Weights of a small GPT-style language model, trained from scratch on English Wikipedia.
Architecture: LayerNorm before each block, learned positions, biases, tied embeddings.
Training: a variant of Muon for these matrices, 663M tokens.
Each number is 128 + 24 x the weight over its row's rms, rounded and kept within 0 to 255. Layers, rows and columns count from 0. Numbers have three digits each. The size before them is the row's rms in percent of the matrix's.

# v: layer 3 attention value, 512x512, rms 0.104, rows 179-191, columns 0-255
# o: layer 3 attention output (transposed), 512x512, rms 0.0972, rows 179-190, columns 0-255
v179 096:102105161122133126112123148121143126168116078156166135175145106126127126121134122119099127137170150105113133140086114156134086126172123128129134114118136142126106105144129125099114113121139151117151111127133114146116151200131143119110138142123114095103123131126089119137114072173110126094141115079104063165122109119126133145128070117084155070121101097137112087122144134140137136145167128176096117169143089123110156124128149084133185128171125171151107146122145123065147125133120114171152102159153132133115142112134124144125112173119140147175114107150135128136109121169132162118169098116154151118148122098144110124159131200114154135108125083103130145115113129142107145105126094121121139119118167117136183114103124115134113184136090121145097091148128146173170134137108088
o179 098:091167097135099145165140109126108147072153151100129129111118124183131151083097157110138111085092080135131108144153122123156121159142117131164099142123139139109119132115110162157164119102112146137080158117150128150116122107143133135138114128137129134131108149156143138131111122102141137138163112088160139120159124117148139111115167138144092121066131112119124151136149155092139120158129140067137126136150133112126079180120141183114101137114138135138162122141150147152099128097143119167110131116131128105144170134117088093123139133079141135148182145191145128124142185098100104158118104154156119133112122148108152139124077118118108142119106173130104125150152096115135094150130155086140149141129093157123104124114136120098153129097180145118147158099089103118148110152116093
v180 104:136148118144134103120148112125137105073132130163138121095108094130159181100096145152069084133119123132112119151117146117090144096118139099152139127131125113099098110136128156121144155152143134135152135128145125171119141139093130114125148100110073120128106101100140127166100068134119130153166107164105130126158138106109127112110140184072149141100141108158098113125144113115119136169142134120124133115148119144123089135131148073137129125162151150114062161087144113172124125103144118120091134121161174107129133082135117153132114126113149122131127163156122167153099122143137087136089137118085139104133116132119112146148148114154122125107147119121166119115141158147108151093138112149157116129170102110129144038144112130103110100137141138106128123095103108125116101109111130
o180 090:132109122148118138128132130160173111131112119147135104106152112093128168100101164147140143130128168093149159121135089153154105147122112123108180094142158136153110124100161118147138107091128152102141166120114131134124109132127141141094103129128158126125132162136126118117160165118152093105121178085149085151135157122144110115135094153107127095149129113136148139109093069120162102140115130112138106131125139149116130115124170159115112117172119142130155129132139072110098140155083158186149124088132128159125117105127087096139196130103113103175122145141101131109123138134111134111105126135139144111112130166109120130115134142103136106151060180136138099127140119101136093106153106131123106142188127136122111144157174167114116156131130150160160108099141134161111163142128135
v181 105:132111117118123111153119092158127161161142126127073144114114114110128125111100128156189101141143195139135154134124105114159117122101137118162125112143132176132096145115101104116106100143117116141107143135133154131122101090135145138112127162106152124100129125133133102106120117135135142111102128128122168152111120088155135143132153133151117090119124109121164120154123146137104110130174150110130143123146142157157138098139113122156130117093122113108151086145078098143154168102139093064140120118166085112167152130087109110145103116136108117144107153137140091099136165157144136151164091096163059116139113137142078102112117125108168131162095072132090136126112127087127128110137146136125137146148149162166135129150156131121163154099168162094142107111191141114135110110121145
o181 108:116116109108105126106107121096130118121143113101123147138128128106123095133150159089110177089109101104128121104128126132151104129166132078150117135080110135164137144124154163086190127178165133150152092120170135126129089181124118077118139108174154091130080127099155058135117129139143140138138112129133130081128120145119177148146103148141089144140134147089181108111104151130136156180139174143131089152124073131137128147093126109111112128131108108110124162087171144139146123148120165141163154141125146115152112163163140111118124137128127154112122087141110125090111128094126112109155122118114170177132129096097136121125129117146101114118142167099125157146151132157091146098119120142119150171108119093124119148118097162131114117123157194144179129134089130156139114139112137
v182 103:125139096144127092125101129147121125146052098100151135166090171187114134120115104134106135138155122172186089127151116167120129081108143139136157129160129087115140141124124122133118133101132153136151124151096142125093157100144144122070115148124106106156101155146103136146112113130182128120127160104145096117122104113130091144107080119135127081157131095107121144134112110128152151125141128074125164133093109110177138120118110143144121103134116087133098148149157141098142162123121129137147138169117123141145157137144154175161115104106197127137140115084121138158125128123125095111120159183164154150128179172135127139133134079126146122167143173125128145127133121155145091091136153121116125121137139128124147094138132135171134141144087119130083118189084115094111080122065128
o182 098:105119117129130116146139099136142126126119126099076142102157151090123133126157145067147109142120126109091134129107149127133117176157171147128153119110113145131122117154083145106131135137160104097120148149086088167119127101140094133172161144136152171145196076126184158139103134141088108134109126133139136143139092079144107136154157097139160140103119163140136148147158158154143092152116157178088114120130132157150137122123127130175130146106151127132147122118131142138142118087104143097108141144127106081076142145111088079087134097150120145134135114148122097134102125153120164115126142121112083144119116094118108144109116167156116129144119100145146069122144125109130152140171152126098149124138098084180128170126143132127111104139114140125144185119119155163108134157113135
v183 100:179127143133130146141120104115103093134137125125145120123100147161115119128147129114084089126123177110116123099109098142145136136134152142085082148144117116143094083138123170166138153135130106099122119137149132121125177103106149111135154156081131126157147141110071158123131110097139115190169095124121131106123114070117149107129155133134134138120126136135091119132139097099142110132139086142106129188128094115153122136143163160126072119117089161169178144138120145189133171139102138100145107108126135093117106115123157187143136136087166153168118146119145130107129161118116154128159161134124115092103122085117130111128100133147149152149101146118123114176122126134106151139139124164098123119190085092133141111157130106195157106128149120138129168132094163100084128165097080
o183 105:129145122135156112150118130141161165143117107089141124137153096161155124114109142133136124129144137099103129102149152119112116156173093116158161091132143120145126095148109135147119144105099151137121153106127168116131126175119153121115122088155113097104111125116161114099132154134080136105126142153124110183120097099152115129109134117149073105143146127127076132079118196154179129102133125103099107147119185081111114149102117085151177126100160090138127137097108088117145147175122118129126176123123127141163156113124119067128145136100155137115131100157110119139112118121102072143125125125133148180135120127174064115122154130108099156145107095103105125112099133158094106102120097134123142134110111149076149157090094166143135145096144152124166112094136105112183129081126120
v184 100:144092095115129142120144123155084145043125130111140138108158117144130109135118134130149125120114113129143135101079116129138101144108123101127118113132101138134147140120124117106149115117102149090111124122125174137109125124160133084124136194140076121110144116166115158158100100092145093099164111118117112140097133111136114103139127108099113081152128140130109158125147099110141138126132109153106110127097130117138141141139105130130075115133108107147134140109133102170045132146142097149088128135156142125136135130125156170161117148139123123081110170098142123202163127103119115171121129151125130108139070116153098125090125136113141128171127102106070119147103142125143113173107137099131121117143138138097119145137126135107111138120122165156120118149135134136144166119142090
o184 104:205172116095135075131110144126160135121148106100096119131088152136098108148087123133113130115155134155143152107164123109109147101102124091089090137109142146123120152109149131155156099156118088139131148114135135135125129104109115140139111112186147113158153165076146110127141147116128166155100117110107107138146159123116155128117103152119121105071158116193142105103143156149111107128129136140102100142144176111116131134168119085113156140173123162113144170165141158167184129139126132105134125115104135106103147126114126112072156126170111082094121097119144181130092107115123126155126116133182191112147141126084125110143191150134137089105130129136176129149149122119098125131134176089083101133114157126119118121113139135177160138130131124127126113139121093155126115129098164
v185 099:130111161112136166130126125150114097182138126152101154118131069170151121138130110126117132115134123136085154131104143116125132142118108136097114124118069142146083126130116151111152134127115149139101155141119122139121093134190147074108141131122163152080095141127109143106093079115127086153188156105144122151143111200113129122101130111098132177174129106122150096107110118129160130099114155078149099097095133136172133131119178130140146141171143106133129128114087117166119129130106140085144121103153122143137121153140159124091143129127129097135128135095121099159124193114109132120124109110121185102149120138125117145113165156110106146127191129112166128103096114132095090149104112129129117101194121137183115136087177128109103113116092136112119095108127125137124150140133151
o185 093:124152121089080088116103106108122096076152139139141106134118130114081130119121117150150105194126155115191118173094157138132137123128187134154130140158147106138123141180117115148155117142158085100156148101122119118114127155116103133117141096115133107119131110119142108145145134107121138153133093160111131135099141098098107110124143110098128104112141135147111126121174133108138133142172141154134177142118124130135103106130106099130099106132105131150143119166127143122178132137165111100140128130086108127150146100111085128133095147114091096091165116165140153108103126114110150122123118124130117143139159112144125107110074110171181105136139169166135111170164129110149152113094173135119132165107149108090095134181110131098125115118116085089115152115154159127087118102114123
v186 095:113103139100134149111080118105143145146135122131113111136107168141160112137149129149139122111134154123064143163186116113108126125177101124135098111108092132136133150090128128174096121110126133127113137164131118145162152119103138112132128126130126162131181144125121144156140113136125108142140146114135120105103146139110146160114153167184108182060128171110074143114105146135116128124150129180170136126117132154108093125106087169121128117136153115106148137115075152103093137108131189118126135152081116106125104131148160128141139113100198145136162106094140149114148105111105121079127132111095114141149133105141140102118168133147109146167145141148108132141125127132083171166100095149109107118099151156121125119136130135110129077144104128150123104147168134136131113132129092
o186 097:156111075163166116082147120172144129102095163131127155181139119123138149132154108149144169162118113138189164105150134151146157085093119135115134081093127130119114150151132123096110143142096115172094114113119140124160155132128152173138132140136139112144094120107150154107120145177175157135124152116081100149137100091164124133131109103079106129157133109085136122165146178127104111124141151099092107139129134103095120126160116127150130131111102142125105106125157119127176166094116088125108114138113114137141140176132121143123091126109145093085124117139111079134114124143120120147127108100123098149133079084138119186138128120155115094092129091122148128097091129144137127113125208141127130103144109135091146091113101124153126142147139056099142117126145149147140143127134142
v187 099:126181106128144122118134154157143129113157120116140132128130151088120111158106080151173151120111129077150113123145140110105112128123139094164110117110181099160143163099133079100136139151133088111122169094108118152099153074121126129130129159103127166160137188117116119147110115110142138148107154116126146136138176082131111137173079097136144153086113169146129133105139189112133123101149146158139115148118132135103108156117141092147181125143104086138172065089089150185124129111149145150087138111100148093103094162099086100125148105140187142138130104115176121109139128087148122135108107127127124138109120078167152137093109112137148152082110156089140123120128141141094154131112155125119153127093097137063088119107123137096170138105114126117107128112128118113101085114102135
o187 097:134128128137153143116111134148115119138121138110141113105119140143072179101132111114087121070137099148139095156091131158125161150136121112104124159114147107116091116202145144161136091129142148112163120154159146114132137132100125106143137096147135122096133123140128123152137139138103139121137124133132161082086129159114146141115124102111150117131144101095126130173127082107142156131146127147085157115146129159140165092142138125113098132117140139147112090139149169090155162182107088098153113103150119103123166116136113157098154140083118131094048153122107113141105128138146148126118124115139155095158115152137129162131160141133103128108140125113099128087110118145151065124151167137090110128145142102109162120134185153110096128080123122163147178132084105113175151122117116
v188 100:103119131128147095127165106110071150123186124124128126104108139121112097129126114146166147121115104110133118123174113107126128142106127116117136133103154092142157121123129126108130125145138133146138107127106125152112134119157116118133104091135102109135171154121115158097110127082113160102077128100145138146115126120124118118137121148097132135110136115129119135142132135114123101122114137141139162113118133135119120093135130150129165144151172135136115123082124130120192157123097118138139171124143120128108118114147080134106127144137114176101140106164130110113085149140114086159128143084142140104112105132133112115130148124113132131106124166144167140100085105160093172116104123150143148101090124156115144138129126173149130150120129149117098095120195169112150108078131119
o188 091:143080125132103126158132131176219138130104125153121178152113114157125107126117141087123105149101134133136141161098157128090143107102090131162125138134120125145116136123109110120119091121118143120147160116087119171134116151155101161097132148146152132136137113147146125152155128104130111112144129167154088119138161161124168116086111163161149100121139166156166096134137130137180086130087110158154130118144133104107140125117136122088098146126120117150133127124132177130104123137172140140114111109142131094128107142121148120127134097155130113104084149147168131128165114112131136129143115159171122161110121099104140181119141077135112111155130094152078085116144189132169087113139106135117107120135140125151130111139091150133070111121139091127121143140130071114089147171094130
v189 096:122132124159140069110107104116150142130127115093123138101126167104105140152127143145127148074117114136143135141075138146117179146108130176096127082101104138179135136134104147120117124125127141159128169128149150146144150098095139107100122104120136112144116143089149141138136104133150131123127108151134106116107150091122079113099161158138106121130112152106103144120117112117119109148097157131159102085121111136079125116146139169142153138110134142095167085147125112125139101133135143101111123101151126150108126170181155115116121099149130152128083127105137171129145096113146154113148160130130116167108160142129134092108118132101136132151157087133138136106116090098162155158117134150184131132081121155125152157127143103135137102126172109119101136126142090169132122093113125
o189 096:093128106118152145129143133162099087100093068099115083149146138141112140099135144125132098144102174152138115162120117175134130131132162121140153150155117096132125121143086127133132149139140118124138124128095129100121131165156100141147108163097122137133107101150127117098134107150139095137160067134087147118107158158160101124145122098133099105171135146073151091151133141153091153109160117139147154171113150110137160160084117105120105142107109121116094145084125114166124159092143122096107163144162123091171099109130117166139103137120094116125093095125089150107120141149121157091144141125129136145127131130126137117129141065121136109100110117127152117127155137138094145100142123140110121108135143124130123108123170148135150161120137135169112124161139127137114158119116127
v190 100:139176133126112090070115149092129126088112155095108120129123097156101124134141094105162115147104102139144116187104145111094112118133122113144089100163111094109134143111126144120159166127123141132143144102131069185125106142147109124128111107148124179124117133143089143127150152124129115180156104152159102156107118102153056113094118175147158150152145151130136121129162109148107156144098117130115153096147151099147168139112137106097125132094113110111111191153124119075093146100113127186134102164125119162142147148102134130143123080131159117119116140103087143150121099092131086142149103163120129124146114125141089135104109127109126132147156166188131139108103124121130126146096121136097166112119116118146130085164134158132131130135161159121122141159137118123086133133125114
o190 101:127133112148112110159166098117127107096087122181167162141137156095126159116164144076075131123135157115160119115165115145135136134120182105108168138086131136157128110101139085125112095101195101154097109118119126168114153119153114164087150118134098092133158123105153154177144122104134136137127125105122142135121115148102133091142137120147156089111095134189137113140121130115171092131128135116125168143169134174121080150120120095117188125124129138138118107114105108117150099146098110062144147100132069112119107127192106085102156146161139154119125115142126139132105119146113124123148124130147162118160145182109164117178147152135092140114129124088145072122136135116112114100151122143172090141128106117113117146110103139130127131114114092179081109100116107132118157148114120
v191 092:173138145155137142112120099161152136138094067123170128107128207155096128112148103118089122129102150150148118124146159135130101140112129098151110091164114087128137137141122119109108161120122088141112116141175155096107127107095133157116131129115116170117140117131116141138175112163112088147161137132115151100099137144126140128075129102143132130186098138113112091134152118110118128113135137157178137152106165140166146151135132132167133113138161140172149147082117137128140133090132174112137094090162128130154124103134140103106103100106112175166143113108132127124103125170159085100136095150110135098140105154122129139133075140146138134130126087151129139148114145142133157138150149114187109174104107137143078105145104147139125103134104129135150129145157155167178135174087168